From a checkpoint of a small transformer trained on Wikipedia.
Size: 16 layers, width 128, 3 heads of 32 (1 for keys and values), vocabulary 4293, 5.86M parameters.
Training: 102M tokens, 6289 steps.
Each number is 50 + 15 x the weight over its row's rms, rounded and kept within 0 to 99. Layers, rows and columns count from 0. The size before them is the row's rms in percent of the matrix's.

# down: layer 7 MLP down (transposed), 448x128, rms 0.161, rows 381-407, columns 0-127
# up: layer 7 MLP up, 448x128, rms 0.303, rows 382-408, columns 0-127
down381 097:30 37 48 60 44 53 43 51 58 70 70 59 55 44 35 52 53 49 64 41 21 31 75 32 74 66 51 44 53 40 26 57 65 39 51 40 60 84 65 63 51 50 60 59 54 53 53 64 34 48 36 77 56 48 44 42 47 55 44 55 41 53 71 48 36 45 42 30 66 43 46 44 17 61 58 33 47 45 49 66 89 30 48 40 38 60 75 59 27 44 67 52 45 55 45 48 70 51 85 50 68 42 49 88 13 45 88 40 52 46 52 86 61 46 24 69 59 71 66 81 33 38 47 45 50 48 39 35
up382 098:66 64 60 36 46 64 59 16 40 45 40 48 29 58 30 55 51 42 72 39 38 58 65 33 43 50 37 42 60 43 55 54 71 49 69 34 31 13 33 73 24 54 33 48 34 69 44 48 24 34 45 21 70 59 71 40 52 55 44 69 72 63 64 58 47 49 44 85 46 47 50 51 44 42 51 76 51 76 47 60 42 10 42 43 54 51 37 41 60 37 22 31 70 46 79 19 28 60 56 56 46 53 48 57 68 46 24 39 51 54 19 40 41 63 54 42 58 47 57 71 19 32 52 55 42 45 44 67
down382 102:51 44 29 48 80 37 73 29 51 55 68 42 26 01 46 55 87 32 76 44 72 51 58 57 24 55 18 44 48 36 18 66 34 54 71 23 62 30 49 69 32 53 30 47 55 65 49 39 24 39 41 56 68 38 70 54 35 29 60 33 68 57 49 53 61 82 53 46 45 60 60 42 38 53 34 64 41 45 38 65 51 35 58 50 29 44 63 39 64 57 62 50 26 68 37 61 41 19 45 67 52 51 44 67 59 66 63 34 54 50 63 37 58 52 41 68 43 79 60 49 54 50 41 53 42 39 64 38
up383 106:59 53 52 53 53 54 56 52 57 67 72 31 70 58 72 32 75 80 42 72 71 33 24 28 36 16 80 50 47 62 41 35 55 42 56 39 41 36 36 82 59 46 65 33 35 56 19 69 33 49 15 50 39 67 51 62 52 41 50 66 58 47 49 65 57 62 26 70 23 68 32 48 38 38 55 48 52 65 70 58 63 33 33 39 32 54 74 34 58 54 45 51 50 53 54 48 44 59 65 39 47 65 50 23 34 30 54 85 37 53 16 52 52 64 54 58 24 43 38 46 52 40 45 71 54 39 26 57
down383 100:22 54 95 64 44 37 51 69 66 29 38 66 56 53 63 57 57 55 78 58 62 46 59 47 47 66 41 50 61 62 50 42 41 65 64 29 40 66 50 37 57 41 45 56 41 36 41 60 58 54 64 46 52 51 57 39 49 35 48 39 65 54 36 32 25 30 52 35 54 62 64 32 38 46 27 55 21 37 45 50 39 37 55 41 20 52 33 07 08 56 50 48 67 43 42 33 62 39 35 33 46 42 67 56 37 41 57 51 23 93 30 24 41 24 51 15 54 57 44 61 72 52 35 42 46 58 66 65
up384 100:47 40 28 42 49 38 77 54 61 31 38 67 40 36 37 37 51 50 04 76 49 66 45 54 30 70 44 52 66 65 59 52 47 57 27 56 51 26 35 40 48 47 52 55 52 33 34 52 64 60 74 35 37 63 60 44 78 42 39 16 52 61 44 34 75 50 43 69 36 66 67 18 56 42 62 51 29 81 63 46 55 35 70 57 57 50 54 51 49 74 79 65 07 42 57 38 54 46 53 28 54 65 40 57 54 55 27 49 54 42 58 56 58 45 36 57 48 50 78 41 45 61 65 60 78 17 57 26
down384 101:61 57 42 45 26 45 24 57 44 52 35 41 69 43 45 75 53 83 65 51 17 47 75 52 64 29 35 39 80 44 42 40 54 81 57 54 34 45 58 63 70 41 66 46 18 40 32 42 27 47 19 43 32 60 67 49 25 52 78 25 41 61 55 32 24 45 40 30 33 64 48 56 50 39 60 53 46 57 61 40 65 28 62 57 27 49 44 29 59 67 31 60 28 52 56 32 60 52 42 69 85 55 62 66 47 59 43 62 29 32 35 51 46 37 26 36 60 33 55 50 34 64 68 29 48 59 40 54
up385 104:32 46 19 56 55 51 70 20 39 24 48 33 58 50 42 64 40 61 38 56 71 48 66 31 63 41 40 62 54 66 41 38 28 42 70 61 59 56 42 44 43 38 42 86 43 59 59 36 64 54 44 75 51 69 32 46 46 25 42 53 32 72 76 43 64 46 60 51 71 35 51 60 29 49 63 75 81 81 47 65 57 57 54 48 58 19 62 41 58 44 44 27 90 56 52 54 63 34 45 68 46 34 35 26 37 37 59 74 70 34 58 53 42 50 61 63 18 60 40 61 37 66 63 69 69 31 39 65
down385 098:19 43 66 78 22 60 47 70 69 48 58 52 65 51 39 64 54 50 42 57 46 22 38 47 45 27 54 51 46 48 35 45 50 58 75 17 58 63 51 33 72 45 40 66 69 75 68 41 63 46 48 49 74 63 55 45 46 17 45 79 70 67 62 85 76 38 36 74 80 53 47 50 32 51 47 34 51 46 41 55 53 38 32 41 60 66 63 50 52 35 49 77 50 58 43 62 48 61 59 52 39 41 35 64 43 36 52 70 38 23 57 29 77 55 66 77 33 57 41 68 54 70 53 82 41 70 38 62
up386 093:38 52 64 51 48 73 74 51 77 24 50 18 53 52 38 58 67 45 36 72 56 37 64 48 73 48 30 39 44 53 46 71 91 55 33 66 28 27 45 46 61 69 45 63 10 50 27 57 32 61 59 56 56 55 75 41 47 44 66 36 32 59 53 22 53 61 46 51 40 67 83 28 34 75 52 51 53 61 46 56 43 42 42 40 64 72 57 39 62 40 21 69 45 63 45 51 22 30 59 54 59 43 31 47 56 53 60 52 46 48 58 60 13 52 47 69 28 55 30 41 67 36 65 63 32 60 37 34
down386 096:50 48 35 58 37 31 52 47 27 50 78 68 43 57 50 23 52 56 51 59 35 37 43 64 63 43 25 53 39 19 43 51 60 66 36 64 68 55 32 56 59 26 61 34 05 55 72 38 62 42 44 67 68 56 65 51 40 54 78 39 57 51 35 73 33 67 70 80 61 65 45 37 49 48 43 46 75 25 65 55 56 47 33 39 36 43 56 54 44 78 41 25 61 24 50 24 66 62 37 58 69 38 70 52 69 49 75 58 56 32 68 53 36 70 68 53 52 67 69 83 32 39 46 55 60 36 56 45
up387 099:54 63 47 55 20 72 72 62 33 61 37 81 51 57 39 82 49 50 58 47 37 57 56 68 45 43 77 62 49 66 65 29 63 66 58 21 64 35 28 47 62 38 44 29 61 65 36 26 57 61 49 25 49 73 40 45 52 51 41 22 72 14 56 47 63 39 46 51 57 41 63 62 67 68 47 54 36 60 64 43 38 44 19 66 46 73 37 44 63 73 39 71 40 39 74 40 48 69 61 37 32 43 42 46 79 58 22 68 49 58 67 42 29 47 40 31 53 61 51 43 50 20 48 60 47 37 17 48
down387 100:23 56 17 70 59 51 49 39 28 45 64 64 54 50 91 46 27 43 70 52 52 32 65 30 40 24 71 68 38 39 47 59 60 66 15 46 32 45 64 51 36 49 36 39 46 79 63 37 46 39 52 35 51 54 15 53 37 65 54 61 64 48 51 73 60 68 76 41 23 55 54 67 61 56 33 29 49 35 73 53 50 31 32 57 27 92 55 51 61 75 44 65 61 60 52 37 64 59 38 46 30 18 46 61 47 41 53 44 51 41 33 45 42 54 63 54 56 61 28 38 58 28 46 68 39 40 47 42
up388 102:34 68 56 25 56 57 84 60 43 60 44 25 50 47 60 29 14 64 54 39 54 63 55 41 43 68 42 46 50 34 77 52 57 31 76 79 58 60 53 71 56 55 33 66 87 49 44 37 37 89 69 23 32 57 61 70 52 78 56 39 59 58 60 31 53 37 33 28 58 39 60 44 41 35 51 80 79 63 62 53 48 43 50 67 59 52 40 57 48 45 53 55 49 49 27 31 29 55 26 28 79 43 41 30 47 46 55 44 45 24 54 50 49 32 39 60 43 50 46 77 61 39 44 67 73 35 52 45
down388 097:61 79 37 79 74 61 49 46 66 57 68 45 54 66 42 52 42 39 19 79 53 41 48 38 43 59 44 39 61 41 49 60 56 67 49 61 51 31 46 71 43 47 64 73 44 35 65 65 52 76 36 40 57 65 28 50 40 75 73 42 71 37 44 76 41 50 60 46 26 40 22 68 70 34 50 60 44 49 47 48 53 64 52 36 50 49 56 51 77 47 57 41 48 42 28 82 44 48 68 56 51 28 50 66 56 41 43 76 47 76 57 44 84 35 50 30 53 76 64 89 57 10 33 42 43 28 39 52
up389 097:48 36 31 57 58 76 48 35 56 41 37 39 69 55 44 67 16 63 35 84 42 41 59 22 30 59 31 42 70 45 63 53 56 42 60 49 34 60 52 56 51 63 48 38 66 67 27 61 38 32 54 53 61 75 66 61 73 47 60 17 46 39 26 77 63 34 53 54 39 52 41 43 62 77 52 72 65 54 37 46 47 84 36 60 20 47 51 44 34 26 36 68 38 40 56 15 55 57 44 63 43 54 54 38 58 47 35 53 21 56 35 37 35 67 50 65 66 41 82 23 36 53 58 75 32 40 45 44
down389 100:44 61 60 35 40 61 42 54 21 50 41 77 26 56 30 68 52 63 54 72 34 35 48 32 36 34 42 64 42 38 58 43 45 20 38 19 52 30 70 65 26 30 43 25 55 46 38 52 27 46 67 66 53 40 55 72 67 48 41 76 43 63 70 62 11 53 50 59 60 76 61 54 32 69 54 55 49 54 20 92 50 60 40 67 71 53 28 41 66 60 54 37 30 24 57 46 41 60 48 43 62 57 42 62 22 66 50 52 45 66 37 55 53 51 43 51 46 40 42 68 51 61 40 55 50 78 85 54
up390 086:59 35 25 35 24 45 65 36 31 59 74 61 45 47 60 19 63 37 37 48 56 47 66 48 16 63 53 33 55 29 61 52 47 42 55 39 42 64 49 32 49 65 47 58 63 51 27 58 61 40 22 56 41 68 62 62 52 58 68 37 39 55 50 71 46 43 63 32 57 66 62 72 77 78 62 40 57 68 79 56 57 32 47 48 60 54 44 61 35 46 77 21 93 48 52 47 28 51 70 18 48 30 35 54 59 42 62 58 63 41 37 51 54 45 26 19 43 24 49 64 38 60 62 61 79 67 46 38
down390 090:24 47 52 38 66 18 25 55 39 46 47 47 32 41 48 36 27 81 62 30 49 65 47 50 82 63 55 42 51 62 54 49 62 68 40 74 52 60 65 78 19 39 41 65 58 66 44 39 40 57 54 66 73 48 52 68 49 45 70 46 33 36 70 67 42 49 60 10 39 97 38 59 46 75 72 43 20 46 63 45 47 40 70 57 52 59 32 57 34 51 63 40 43 47 32 16 48 55 75 72 53 34 53 38 62 58 44 37 33 60 47 68 46 67 51 35 75 33 40 58 51 38 62 49 52 70 50 46
up391 099:75 57 65 69 42 47 27 55 39 36 58 75 76 57 36 33 40 63 61 47 73 59 46 29 54 21 47 52 52 59 51 59 56 60 30 67 41 38 45 31 42 67 61 46 56 59 57 36 37 45 58 42 58 28 67 72 68 58 56 37 47 35 63 40 75 59 63 46 56 78 36 48 76 44 05 43 47 51 70 53 48 45 50 77 54 38 75 22 58 52 51 66 50 35 77 51 80 35 42 43 41 87 61 48 25 53 69 62 40 47 47 28 63 54 32 33 46 37 64 60 54 46 52 61 07 47 66 33
down391 096:44 52 36 46 53 41 71 37 26 42 65 59 12 53 55 33 68 62 46 72 71 43 58 71 48 40 66 19 62 49 64 84 22 85 67 53 54 31 58 59 43 49 32 15 55 49 45 45 65 77 44 40 68 42 54 40 41 48 68 59 46 51 16 63 58 25 32 24 57 36 44 45 58 40 52 28 48 71 35 56 53 60 54 65 65 74 25 54 25 58 47 38 87 47 39 69 58 63 42 49 40 47 54 38 66 53 46 34 50 44 79 69 28 42 53 78 52 63 56 57 43 49 39 49 62 55 62 52
up392 097:46 37 51 63 41 74 47 66 38 24 62 57 48 53 66 66 58 81 57 69 31 57 51 41 66 40 39 77 72 51 58 63 45 23 45 18 62 46 35 49 13 51 64 70 35 44 57 57 45 35 61 64 46 38 70 55 57 78 38 38 41 43 78 41 43 62 40 46 76 40 58 42 45 56 69 82 32 44 39 19 34 63 68 43 48 63 41 59 65 60 79 94 27 45 45 67 65 71 34 51 53 31 71 47 38 53 55 50 58 50 40 38 44 42 32 42 42 33 47 40 41 43 27 72 28 66 57 48
down392 097:37 35 50 39 62 67 45 30 16 59 19 33 49 55 62 57 50 40 43 77 68 42 71 62 29 37 37 42 57 55 32 30 58 53 38 59 42 28 42 48 58 85 52 52 49 16 37 74 70 47 27 50 60 56 53 55 56 55 55 76 56 54 47 56 66 50 30 73 74 84 47 50 20 79 48 79 38 68 24 62 63 47 73 41 52 51 67 55 63 41 39 29 73 53 47 29 56 59 50 37 29 45 27 61 56 31 61 29 53 49 48 50 55 64 82 30 52 61 55 38 66 39 47 51 47 48 39 72
up393 098:44 47 46 46 42 32 51 74 51 26 33 43 42 56 50 64 66 50 54 56 51 28 68 42 62 49 40 71 25 48 59 49 52 32 33 47 46 53 57 46 48 21 34 63 62 42 46 83 49 54 60 28 38 43 63 47 48 60 46 43 43 61 61 92 46 42 32 70 82 42 62 50 72 66 37 57 74 37 70 46 42 23 32 73 46 56 53 27 53 70 55 54 49 52 68 75 62 29 38 31 50 68 39 38 49 67 24 45 57 69 29 75 53 81 71 70 75 46 21 34 54 59 31 65 32 69 48 24
down393 104:55 49 77 75 60 55 41 27 57 57 25 32 65 52 61 29 26 41 42 60 51 33 53 55 82 79 64 51 26 37 31 51 27 76 45 34 42 63 36 39 59 74 52 68 45 43 57 38 52 57 54 62 39 66 15 60 47 61 69 53 10 48 45 71 50 46 33 69 26 24 34 51 39 45 69 61 55 28 63 59 50 59 46 49 72 40 34 48 46 46 36 28 36 75 41 53 53 46 34 39 54 53 65 76 48 14 59 53 36 33 51 33 50 67 61 70 54 31 36 71 33 38 55 67 33 55 54 48
up394 094:34 54 44 70 34 57 65 63 36 37 73 42 44 41 33 36 84 52 42 53 67 40 75 36 44 38 37 64 41 39 48 57 62 44 77 28 57 59 88 40 48 37 34 41 51 50 33 66 50 56 58 58 41 39 64 35 47 64 58 45 46 24 63 19 47 81 43 34 52 46 65 54 54 41 58 71 34 38 54 69 57 63 54 19 40 51 69 44 68 10 40 52 54 51 16 44 35 45 22 61 71 51 40 75 43 26 52 55 63 56 61 57 53 75 44 49 52 59 45 13 55 53 43 28 16 46 44 33
down394 092:47 59 43 75 40 73 51 59 64 60 40 08 49 44 43 49 51 72 37 65 34 80 54 52 49 37 69 53 57 30 40 39 38 45 38 26 75 58 78 70 71 39 21 65 36 55 59 53 44 63 52 35 52 75 55 59 36 33 17 63 23 54 18 33 80 40 65 64 55 28 51 53 33 34 59 60 40 43 46 47 21 32 30 53 38 78 58 30 45 45 47 56 59 64 67 39 46 55 48 57 57 31 42 28 63 32 53 34 42 44 50 43 64 31 32 75 50 58 50 46 71 55 65 43 74 63 27 44
up395 097:63 24 24 76 65 76 61 45 37 22 37 44 37 40 50 56 49 92 41 66 55 33 64 36 49 65 56 83 58 53 53 45 33 66 51 54 56 55 63 61 52 39 60 54 66 51 62 30 52 46 74 61 14 64 46 30 60 51 55 10 76 37 33 70 56 50 34 72 37 39 63 21 48 72 61 48 47 50 74 37 51 43 52 36 50 30 37 37 40 61 07 31 61 44 42 52 43 45 47 70 48 44 43 34 39 54 54 66 57 46 28 58 36 52 59 38 65 71 72 64 54 49 65 43 48 61 34 26
down395 096:57 40 44 80 29 51 56 62 38 39 58 71 52 51 57 78 53 52 47 47 39 36 33 40 50 60 69 50 45 40 47 36 17 43 41 47 40 45 40 32 54 44 81 50 36 14 50 27 38 62 31 32 48 50 51 55 32 63 60 64 60 46 42 28 64 37 46 70 76 57 65 52 35 70 46 63 39 54 45 72 23 19 31 25 48 61 72 64 63 30 22 44 42 45 28 34 78 54 45 50 58 70 33 48 69 36 67 56 40 63 17 53 78 37 49 47 39 54 43 60 39 52 86 63 48 27 52 74
up396 112:37 57 45 51 32 68 48 72 64 63 40 39 23 45 65 47 75 67 50 59 47 53 52 76 39 47 66 40 28 47 44 54 44 77 62 49 36 50 55 28 54 80 53 35 36 44 37 38 52 41 25 30 74 79 53 65 40 61 59 30 42 57 61 87 66 33 11 43 71 38 50 88 56 00 55 65 34 51 38 25 41 40 62 42 49 60 42 31 44 48 37 42 47 47 51 31 38 45 35 67 56 40 36 57 52 61 77 53 59 45 68 62 31 35 64 57 46 45 55 33 76 55 43 58 36 66 49 42
down396 104:77 25 42 58 44 73 79 73 52 40 53 35 61 39 83 48 33 24 58 61 56 51 49 54 56 62 39 81 40 42 77 47 28 65 79 46 46 60 48 57 82 66 78 56 33 44 57 70 52 43 55 47 61 47 53 42 40 18 38 29 52 52 84 48 49 45 27 42 53 50 33 45 57 34 23 57 42 66 63 35 36 65 61 59 51 48 61 52 27 21 33 25 68 61 46 36 48 76 50 56 56 67 56 60 39 61 69 78 64 60 48 39 48 53 18 51 64 64 73 43 54 32 56 30 33 54 44 56
up397 101:71 34 68 46 30 63 66 34 31 82 62 62 38 60 72 59 68 42 48 61 40 57 37 73 49 43 38 48 50 71 62 80 47 61 64 33 04 17 59 38 30 62 38 69 52 47 51 44 75 40 45 46 50 53 50 60 59 71 42 31 60 76 41 47 53 30 55 28 61 82 37 38 81 17 52 19 43 61 49 49 37 45 28 39 53 36 43 37 47 43 48 42 59 54 51 59 39 45 61 53 34 56 51 64 44 59 61 90 57 47 63 31 38 46 58 19 63 72 42 57 56 66 45 61 26 42 43 54
down397 104:56 49 56 67 72 40 48 33 44 80 49 62 62 38 68 58 61 52 71 37 39 72 56 33 27 61 61 45 75 46 45 86 47 60 32 66 25 61 59 60 13 53 38 62 15 57 68 40 60 66 53 50 30 65 67 71 25 47 58 70 38 43 41 41 68 49 53 55 30 81 44 49 53 65 19 40 49 29 52 53 35 48 38 30 45 68 42 33 55 49 54 57 47 84 21 54 35 47 45 57 66 58 41 41 60 33 65 38 58 33 45 50 81 60 23 66 55 43 75 29 62 60 26 47 52 58 45 58
up398 102:35 37 15 82 47 67 55 86 27 73 63 02 58 45 31 72 63 31 51 45 40 42 57 44 50 48 55 41 26 51 30 57 57 53 48 56 74 15 48 43 35 40 77 47 59 64 56 45 61 41 50 56 36 23 58 47 37 57 53 52 73 38 28 41 35 53 43 46 42 51 57 47 27 58 31 69 39 64 23 64 64 43 43 34 61 74 56 62 25 32 22 44 64 43 40 56 49 69 59 50 38 23 51 43 61 29 52 61 64 61 37 62 61 48 83 30 58 64 33 50 46 59 60 63 47 55 45 41
down398 092:54 62 63 28 53 68 42 50 69 48 48 70 60 52 97 51 47 60 56 58 31 31 55 70 64 70 40 32 62 55 45 38 41 63 23 80 46 33 56 48 52 23 49 69 37 52 22 24 53 63 62 35 66 45 67 47 62 74 62 49 54 26 42 64 59 50 54 31 55 57 69 32 32 66 48 48 45 60 40 54 49 63 61 59 61 47 57 42 44 28 70 60 64 40 50 24 63 64 61 49 61 57 49 45 84 75 74 00 40 16 49 61 64 53 44 48 58 51 49 49 60 55 58 66 53 34 43 69
up399 103:41 16 47 27 31 49 27 58 44 60 70 50 61 93 37 70 51 46 29 54 60 58 28 73 43 53 44 26 79 53 74 72 52 47 54 11 28 61 41 48 42 41 65 67 92 45 48 49 46 45 73 28 63 40 71 55 31 57 28 65 54 47 41 56 61 81 52 69 55 58 37 55 52 43 49 31 60 19 60 33 52 16 53 60 44 50 60 47 37 47 63 46 39 53 53 31 55 54 57 40 70 68 46 40 30 50 64 78 46 31 70 50 75 46 49 58 50 41 55 36 64 64 57 45 37 32 39 51
down399 100:40 26 70 34 35 22 54 43 70 82 47 71 81 81 35 46 52 48 28 52 70 66 46 25 29 57 73 58 49 50 44 71 25 46 33 58 60 66 50 50 61 41 47 80 36 43 28 39 45 60 50 61 78 31 72 56 52 53 40 47 44 46 53 43 41 22 57 54 47 72 44 53 63 76 69 71 36 48 37 52 67 18 38 68 50 43 16 48 57 56 43 30 56 48 33 49 37 49 50 56 32 80 37 61 51 79 48 64 22 44 42 54 34 53 48 39 72 46 63 49 58 43 44 29 37 24 52 43
up400 095:52 27 42 26 57 25 59 39 51 35 73 58 69 56 36 41 29 45 50 39 72 25 32 78 35 91 60 56 18 31 64 45 69 75 51 53 51 53 43 84 33 76 56 63 18 38 52 54 44 50 49 53 53 54 34 31 30 56 61 58 37 64 29 44 71 36 15 82 54 45 35 47 52 49 46 44 42 64 43 41 49 69 60 47 40 56 25 46 34 64 54 28 36 22 46 52 45 49 36 49 49 76 21 56 31 29 47 35 56 38 53 53 36 50 45 38 72 63 38 47 31 32 56 47 41 50 67 57
down400 097:41 40 57 38 33 21 59 55 75 87 56 54 56 61 82 32 59 46 49 71 58 54 62 51 46 70 54 83 33 64 63 53 79 52 19 24 76 64 50 45 42 55 49 64 61 24 46 53 37 63 45 81 50 45 50 56 47 59 28 35 24 64 57 51 46 38 21 72 50 39 53 79 57 67 35 29 60 44 38 30 47 41 51 23 33 35 61 58 41 70 55 44 56 50 44 80 46 71 49 62 47 42 13 51 53 74 47 27 37 64 41 59 57 53 49 49 66 45 71 59 67 49 35 78 59 48 47 45
up401 094:26 33 39 50 79 45 29 76 80 33 47 49 36 53 53 40 17 35 49 40 53 56 56 62 37 75 60 67 71 87 56 47 54 80 58 47 37 49 47 62 33 50 68 57 73 54 42 76 43 27 49 64 24 51 28 66 57 68 43 65 59 33 37 27 47 57 53 61 42 57 53 64 30 59 56 78 66 53 59 64 66 17 43 66 48 54 50 59 59 52 38 47 77 52 62 70 43 32 48 31 50 31 74 43 67 45 71 64 40 33 44 50 59 50 54 22 53 41 91 57 67 34 41 53 40 72 53 46
down401 097:54 23 39 48 69 15 46 54 50 29 44 47 30 56 50 51 58 48 47 29 44 42 43 50 69 62 38 59 49 46 30 59 42 66 57 40 65 75 49 65 63 42 53 45 37 38 87 59 09 35 47 30 41 42 63 68 44 55 68 88 46 16 45 54 57 73 56 58 71 59 52 72 37 50 23 48 49 41 55 69 50 64 29 68 53 49 56 32 54 50 35 53 88 38 69 68 23 46 57 53 49 44 82 64 49 61 75 63 82 59 38 54 54 34 53 50 68 37 52 22 50 62 31 36 58 42 51 30
up402 104:72 51 40 41 55 55 58 65 62 53 46 50 58 56 47 75 50 53 47 39 55 47 49 44 51 40 72 70 64 60 59 65 45 85 42 72 65 59 76 52 53 44 43 55 62 48 21 52 62 59 30 35 37 40 59 56 49 42 59 09 46 76 46 37 27 45 40 61 61 25 63 52 19 14 61 82 49 34 65 47 40 42 43 55 39 48 60 75 40 62 34 58 28 56 40 54 28 63 28 25 21 33 45 47 29 75 66 51 43 77 37 39 31 47 53 50 84 52 80 65 60 79 45 49 43 42 37 66
down402 102:44 46 52 58 50 36 53 37 48 65 24 54 51 27 70 59 20 32 42 21 33 64 47 43 37 76 51 43 37 82 32 51 46 55 87 28 59 87 60 50 56 64 61 36 54 30 51 47 47 61 69 34 67 50 19 52 39 76 53 29 39 70 59 46 46 40 47 39 68 71 58 42 54 35 41 89 54 33 65 50 56 62 46 25 44 65 88 60 33 42 76 68 18 61 52 65 44 50 53 42 25 38 57 48 48 75 65 42 34 39 31 46 48 53 41 42 35 53 55 61 51 67 31 37 46 50 60 49
up403 101:62 46 66 75 26 61 34 44 57 53 43 50 33 58 56 47 34 45 42 33 30 36 48 36 64 72 49 61 81 70 66 58 59 27 47 64 38 60 20 76 57 43 47 35 54 51 69 78 47 34 65 34 45 50 59 36 73 77 56 52 60 52 44 34 61 66 70 51 66 51 42 50 60 88 38 52 52 72 63 55 27 51 48 24 45 68 61 52 48 37 33 39 79 17 54 24 59 60 37 39 23 60 50 42 39 31 42 45 29 58 34 23 33 69 59 29 50 30 33 46 62 59 50 18 38 46 35 63
down403 099:66 66 30 69 68 21 63 69 37 28 54 54 36 57 59 73 47 57 45 27 47 29 66 44 31 78 52 74 34 52 65 56 56 42 49 02 33 15 58 61 42 59 41 58 59 48 42 63 56 53 58 45 63 54 56 52 31 49 31 68 63 36 76 38 64 61 73 45 78 51 35 29 43 54 62 55 69 64 67 41 58 82 32 55 38 46 50 50 49 65 42 57 57 36 60 64 63 62 45 33 32 39 56 60 53 70 47 61 46 63 64 52 38 61 68 57 99 48 43 36 58 52 51 39 54 74 49 53
up404 106:55 37 66 53 36 53 36 60 54 73 56 51 22 49 48 31 57 54 31 65 54 34 41 38 57 53 60 70 47 51 55 37 40 49 63 48 65 68 44 48 66 52 46 69 36 75 45 41 40 51 33 18 62 83 67 72 63 75 27 50 46 48 26 42 51 79 59 67 58 23 73 51 51 26 38 47 53 87 79 31 56 51 34 69 69 25 41 25 13 53 54 40 66 36 15 54 62 51 64 62 45 34 36 46 42 43 56 57 58 32 37 53 34 39 46 57 32 48 68 34 58 25 62 66 38 50 74 58
down404 101:33 31 50 80 62 41 34 66 54 52 56 38 58 27 17 68 54 60 50 46 26 08 65 38 72 52 37 41 27 50 59 39 65 56 59 32 50 50 66 49 36 55 62 24 65 50 43 74 43 33 58 29 38 36 60 46 42 53 07 61 32 49 50 21 24 45 51 26 36 47 77 49 42 52 48 65 43 64 54 41 59 51 27 40 62 72 40 63 56 54 53 53 54 32 54 68 48 62 76 69 42 69 55 41 30 62 49 72 33 48 42 55 59 43 52 62 66 79 52 74 28 64 32 72 42 52 74 34
up405 103:31 41 66 43 46 68 33 50 40 64 53 68 83 62 60 60 68 60 52 49 65 45 49 38 51 53 67 29 48 57 54 49 40 64 34 57 44 44 47 56 33 28 31 59 72 62 50 50 42 27 53 18 53 54 62 08 48 55 36 54 61 41 53 29 42 25 32 62 29 56 53 68 76 53 50 43 50 56 56 46 38 41 38 49 52 30 65 50 59 54 71 46 49 41 95 33 28 26 45 63 79 36 37 24 13 63 58 70 28 70 42 82 35 58 50 54 57 49 45 33 28 41 47 53 32 14 57 47
down405 099:45 42 29 47 58 27 52 67 53 80 55 61 53 40 51 60 76 76 49 59 50 40 55 50 35 83 39 55 53 52 71 47 48 30 60 33 60 37 68 63 70 35 43 17 66 54 53 36 60 28 56 41 55 61 62 29 46 69 55 61 32 31 23 61 44 20 49 74 16 47 55 23 32 70 68 41 31 26 48 37 76 40 71 55 87 32 82 47 55 61 52 54 54 42 54 27 52 47 42 59 34 47 47 58 32 61 74 38 31 58 41 78 39 50 57 54 42 69 31 51 28 48 48 50 54 31 57 45
up406 091:54 32 45 90 97 74 32 54 49 40 91 55 38 40 56 59 64 26 20 57 40 64 57 32 27 61 44 61 64 29 68 65 80 57 34 41 45 53 49 50 65 31 52 48 53 46 54 49 58 64 47 47 48 64 47 64 54 64 71 51 59 36 81 46 46 40 56 76 64 56 40 56 65 52 69 48 54 44 27 34 27 46 31 68 49 32 41 34 57 51 46 33 62 45 74 68 32 65 39 49 67 20 56 32 44 64 52 64 35 47 51 54 59 47 18 30 47 24 50 67 72 52 41 47 24 51 48 50
down406 094:35 59 59 75 42 18 56 49 72 26 32 53 75 37 47 58 55 55 67 41 41 30 69 16 66 35 96 68 74 30 44 43 66 59 51 39 52 63 70 50 58 38 48 34 43 57 50 52 52 34 62 61 75 50 44 67 49 41 31 59 40 32 27 63 32 56 60 34 18 25 37 34 31 42 62 71 61 63 27 35 70 45 43 62 51 64 51 41 40 55 45 50 41 32 65 51 67 42 57 35 80 54 55 39 36 66 72 76 37 50 66 60 59 51 80 54 61 47 55 50 54 80 71 48 59 65 52 55
up407 100:71 25 53 68 74 43 44 56 61 58 62 62 48 40 56 80 59 48 58 61 50 57 58 39 81 64 43 87 70 63 38 28 32 57 49 25 37 59 61 67 52 48 44 77 41 53 21 57 48 59 41 55 29 54 77 43 49 73 69 38 56 38 43 26 27 32 59 43 40 43 56 26 64 55 77 60 57 75 30 59 66 83 72 41 62 36 53 36 51 44 42 76 38 53 55 61 44 33 57 82 49 42 67 60 44 36 45 63 65 69 67 37 42 71 38 44 52 55 51 71 18 65 61 38 55 74 43 47
down407 100:50 59 42 55 38 56 45 75 78 57 37 50 28 35 50 30 71 44 58 68 46 45 39 40 53 47 65 65 13 64 36 68 55 44 52 37 64 65 59 63 76 53 56 40 68 37 45 63 50 52 23 40 45 35 52 56 54 31 42 76 62 59 55 54 52 55 32 77 44 46 21 77 24 33 64 48 46 20 46 66 30 30 42 47 35 24 84 60 75 43 47 47 63 53 54 28 66 33 80 28 52 52 31 63 44 52 66 72 57 81 23 61 35 50 41 33 31 75 42 52 52 34 64 50 47 47 68 59
up408 085:43 11 29 67 36 56 79 36 60 35 41 77 39 54 59 39 36 62 40 62 67 37 33 37 67 73 55 52 45 66 44 48 53 51 25 41 44 40 29 72 49 43 35 32 68 72 51 50 51 57 57 65 71 39 68 46 47 54 24 36 33 67 20 69 46 48 52 84 36 34 50 86 56 44 39 78 51 70 53 63 49 35 59 32 74 37 34 39 52 38 55 43 54 53 36 62 48 77 64 59 37 26 21 61 67 61 45 30 38 46 68 30 51 60 54 47 46 43 51 41 35 38 60 21 37 70 61 69